{
  "n_layer": 21,
  "d_model": 160,
  "n_head": 5,
  "n_kv_head": 5,
  "head_dim": 32,
  "d_mlp": 640,
  "vocab_size": 2048,
  "activation": "swiglu",
  "norm": "rmsnorm",
  "norm_place": "pre",
  "norm_eps": 1e-05,
  "positions": "rope",
  "rope_base": 10000.0,
  "rope_fraction": 1.0,
  "qk_norm": false,
  "attn_scale": 0.177,
  "bias": "none",
  "tie_embeddings": false,
  "parallel_block": false,
  "init": "normal",
  "init_std_qkv": 0.0447,
  "init_std_o": 0.0,
  "init_std_up": 0.0447,
  "init_std_down": 0.0,
  "optimizer": "soap_variant",
  "lr": 0.00492,
  "lr_mult_qkv": 0.5,
  "beta1": 0.95,
  "beta2": 0.95,
  "lr_head": 0.0116,
  "grad_clip": 1.0,
  "warmup_steps": 200,
  "schedule": "cos",
  "final_lr_fraction": 0.1,
  "batch_tokens": 131072,
  "seq_len": 1024,
  "doc_mask": true,
  "train_tokens": 623900000,
  "steps": 4760,
  "dataset": "wikipedia_en"
}
Each number is 128 + 24 x the weight over its row's rms, rounded and kept within 0 to 255. Layers, rows and columns count from 0. Numbers have three digits each. The size before them is the row's rms in percent of the matrix's.

# up: layer 2 MLP up, 640x160, rms 0.142, rows 632-639, columns 0-159
# down: layer 2 MLP down (transposed), 640x160, rms 0.123, rows 632-639, columns 0-159
# gate: layer 2 MLP gate, 640x160, rms 0.144, rows 633-639, columns 0-159
up632 081:095121142139113093099095122096151148096120158114132144132121134118133132105124165071155116185111164125132130114129096104111125190168107119147092145121156123118106138130149138155184109101169131146151140102074141148155149132145134092151109116114168115088145145095090151121117130146115165124199143168114121112149126106095128125167108130092119106131134121163062161103131104124135135115101124088123130145117154167140135146136122084091130122150145104119141104113108135125135158108141143
down632 091:142201112112132098153151113144121175104136135093121178109140119154111125105121074111092161116094152101155123107113140159109118112118105140120114157139115085124165130098116124123093144149097160145107117120125125163131147128097136162142099149098130121166107144162134104155083126111098148116095162109179109141117168088148127150147119134146168135138155116113131101105141135100107143167118088121148154124153144158165130106133115113161121112168147161064132142156102155125111104115148132
gate633 108:100145089123135112087179112092144131116115121122095120137139101117150133134093111106100138148150159108112151169154110090099104120135132140128133089127095153180122132115145118097170134161149123137140145146142172149155129127135161114136176114116101123123113104140119203149118152134157142121138134113159079130143103132132115095130131146171145106126168157066111141153124113113099136144146120145163098160133149079135148129122142130147131133120154110104158112094146084196121104138169102
up633 111:145123082111147112105112138089138172116103112116134151142130104098147098162135100094148152097102136090130138141135144128106116098136130147168141126153094115125139166138178110107093124122088144091171169134125105163105126118112159112129152122165142097154066113125144140104106097161161148125125100109127135136133153102121132130106120123112131131136201149129164098151138162078124150089117123112119135131121169071094142143096137094121112158162156149110140116123149120160180107135139126
down633 106:141126130088108087146131129143115128093120116150157128135100088134116110138165113148176123122182098110123158161123094156128140105145105159130140141158130148107102173176128141095135130115142121097162137123160119142145116140130131116146138166137157119180076112134135105104118126175176141123131109141136119115105099098130162149153111131101087091139086195133146103137187138093129177115107115132086154119126152136129100161083147147121112116149147152124135140144142091131152117087146140
gate634 110:126127134133074093133164111144111100128133124126120152101133109084121143151160111119151119145144166111159114131150116134148136119113116126085127096157158125141122145157166109110150121107170124130167123107105099114082138072125097113105119163125130120108173181098134150113124171153118110108117138122160184107123106122134154099085150084095143190113168079140127126070127138153145116111120145108135148165120151143134129154110115125122095121124155121173138133127186096160111127114113129
up634 108:126131133123079132140111113107146142097133112154157117117145126078140124145152084114118106126123126122108173132099132135102125085101174110131129143147087096111128099174138160106159141145105102132127121149082124128127122113100116096122105141104133141147131127106074115140123069132121131130149127099145139140124113147116150133098230147114125132076173119177109099097150133079152137161108092123195113137132140106121148154112121140130138126164099126152118151133134085116118104115146108
down634 105:142107140144096154141096149107117128083140113108149139102112113064119102158140091067108132119116125120131110158123151146127131125133173086146158126161132101093121174149122163133153142164142087134134146153066121136113129091187104115101108096154118146159153160108120159122115138134100140153124091083120135134137124141135165133137153116092130138113168098139145098108152147109152141085114074104140157152123142125107149137097132142112097088149142137132115101162151129121107115102166110
gate635 098:143111119128127092105136087169116145096142162145111144151135111180152141157163153124105073120120127139140125137132159090125113135142143134109103092117092088158106125201106104147123153120131112140131082118142130151062126140125130153123149110142154120126129136131129125108107153134064151136112128152103121090124135095138177145078172100155152105082128127143130138126160117151148151149154091076086120102118088110102133098111143129114121122088131132123114135104153107124132124156099164
up635 098:160126139159128086106118118158110115128144165112127151135133113167161158156145161132131078116119137135146114131141150099103130136131122139128104110102080075185099122180094117135143134100127088112119100116156127141076112139152171136135118112149172116145132137119104112110114182128094132114123134137105126083111136083152172138067174101165145129099120112151128143118132114161127164133116113094067110107099078106124105109136133144098130118094143146105127133106154115112125125158122137
down635 096:116094131147164107068137139130124123151112137124108095108118127169129155100155162130125121106110182141162096146117141115126120132147157151123146093129086124149103129150143106117118146151129104149117098119111164146063100131105173141111081105131171157121124072142147093138126124122096165130117129135156127095144134104141141128154166094131101140138090163149131133126149138088122116131112123116122093117073144090137158125137116113126109120071157172117189145105140114139100121169096113
gate636 108:123086147101117149189148122136123118112142128132155092101128151103138155142103142090097144131136116133102138159127163100135174135133150121105113115176080136155150127115099176096201145127078136106101125167119128084125142127125123134107125151151103142145129144082090164100110098096130148099135147163167108138095166137146107120085118118146139180118178157133179116129166116122155133139108130103113107160102151142133113109108136166113122151139146134134130139140145147165155130119108128
up636 107:146113117129201139135126105145125159106118115131170109147130138113123112125107178125116117108098153110130126155139165122137160179115142146126123137108129126150132117158119150076174107142142144109063118118124093139122149100142118155093151152102052128144094122121106105112117115118084132137142156129147106140125154148166137121095100122161164122136145149141131134127128128109167104112091105065117122116148141131153112134126111186166062117095124115099132096110151157158159111144136122
down636 111:136135154100186132154097120091142151138146102154132123121108138116087115069150121143087151157122115116124140145154124155115170082138101109128112140109128185126127161114136124147118152122160145151122143151149160122119098118099131109141115149106142120119092175147148098131123168138140139172130121127147144156104112161130119126103136115083142116107171158106143128147095131109120111131123105102124109104122144193166139176120186130140072118154135112110147111126122137128072110147091185
gate637 092:150115090140157148126118144155128139113116141131110128124112098154142120088110124120100139094139161116180113049129160113146122084142127135124149157129128164102127101137139087140098135075128116135123164108109113124151132122146090141102144145065115142162164126114077174115130097161063145141127089154097151154159081137119137131110110135120144093123175108132182145122119135141126138136106159161125118157144166131125125106134196146138124148129126103163141123126116154123121107122130114
up637 089:161082104169147139138124125146114126131164162134139131118118071141136096103144106098127114106130139123171099080148143100106127091149137116158155172137158163103105129163109077115120122095131107130140157145103086117128131110145086149112154128106104112126122123158076183142144095131061175115137085128090116155131078128124130113119133113143129128124126096143148158102125134159123131139151158130111126171115105161118145118103160166108111147102123132163119132130116136087136121133112074
down637 093:078094137163123145129131095135109107157122145115112160117155074123094130159168142115148093114112114108130118117134118071131140131102144084102130149140156173122152151134140110137121151069115119071152145116102107125124121135125095143135114092097129140126153173126070175132122102099065196146091132146131154138104101111109136119138118139121122077160145143106158139138157164151083143117126131114145166168128138148125104124122137153098119129145119134130103138126110124108112087113131111
gate638 095:133114148148161097110143147127101125104123133145190122120100115157090127133083132119099138112115130101096164143113155135115146112139161173079168134150087138147122159087127144125132171133114099121133099143116150129111177130117088095103129121131136079124138189128105129135124135148116131131118106111126117122069126112164140147118107140100109096131157174124155134149148121144117136152158078086172140097093100178094145056111123135134115130163106127131133109140111159105141147130133115
up638 088:091088096144103159142168104144147131114118115093078120147110124121144154148149138138114127115126038176156084119107114145133125123143115097160092082108194124126091145142124108150118099129125184151134127096166120110136108105118155084114118094070136158130127079132143140114109127171150109117107115108140141139160136131132133066122125109132107144127132130148098131129150129099152128144103174154113123137135127097129122187138163145154121129131132124118143155138156118117122137097119111
down638 094:133115125136100178141096123144147135133119160149118149107125151132131116129137150126125142167132119142164110115118111154097117123098115082167086150132126104126125115181096111128130120154128146157158116095166139119112128106152129165135106093162099141128137115083113097166129133120122143112185193065139170157148090176126095131148139090147173121102128109138113131129140140166178131120115127103128134134183130117088109147123123164102172144120123144074123118111091157130143110098126125
gate639 111:103135045137142118111146103122144150123112143152125117136148142143126170097101115150130148134090097147151104136144118158111139119170088122147125126156133123117164129134190147150128112122160145140137137083145141146153121122141098141131151145163144138091149143161111179122131160131127153147069145178095121165162132131151126153083189165162134112145129156146138148143115120081134167169093121133101111174129139103104107103106157115119098125153160115131145116119121135164147139133102151
up639 112:127159100154165124094114140145148178131125188111117144099129164165130178133121169142138172119089124151169124139106132180099111153130121105113125136115148090161155144148172109136083085147139175118120142134101144138114125138145123112157122153142133112116124160170097180108148169144122140106069157155118115092155094132135136161113136144155109167166150140114170138135100118136109103170108119139124144126128153107123115135149138128135100139150142105089132109150139151123168135102097119
down639 111:122139109123125130096145141115146156138111157100118127123148172134095155144143163134116191113112104165159116190133102148076089084150082134109132124158136103151128106106166120114116080148150162134131122132117130168117151146149121154112117120173127117084152154192079174153111140097141137150088128134096138118165092156154133145110134159156112148146115146146171120127161140142121105169140131133132112128125097151140108106116150139147114133120089135109114152175149153128123158108122142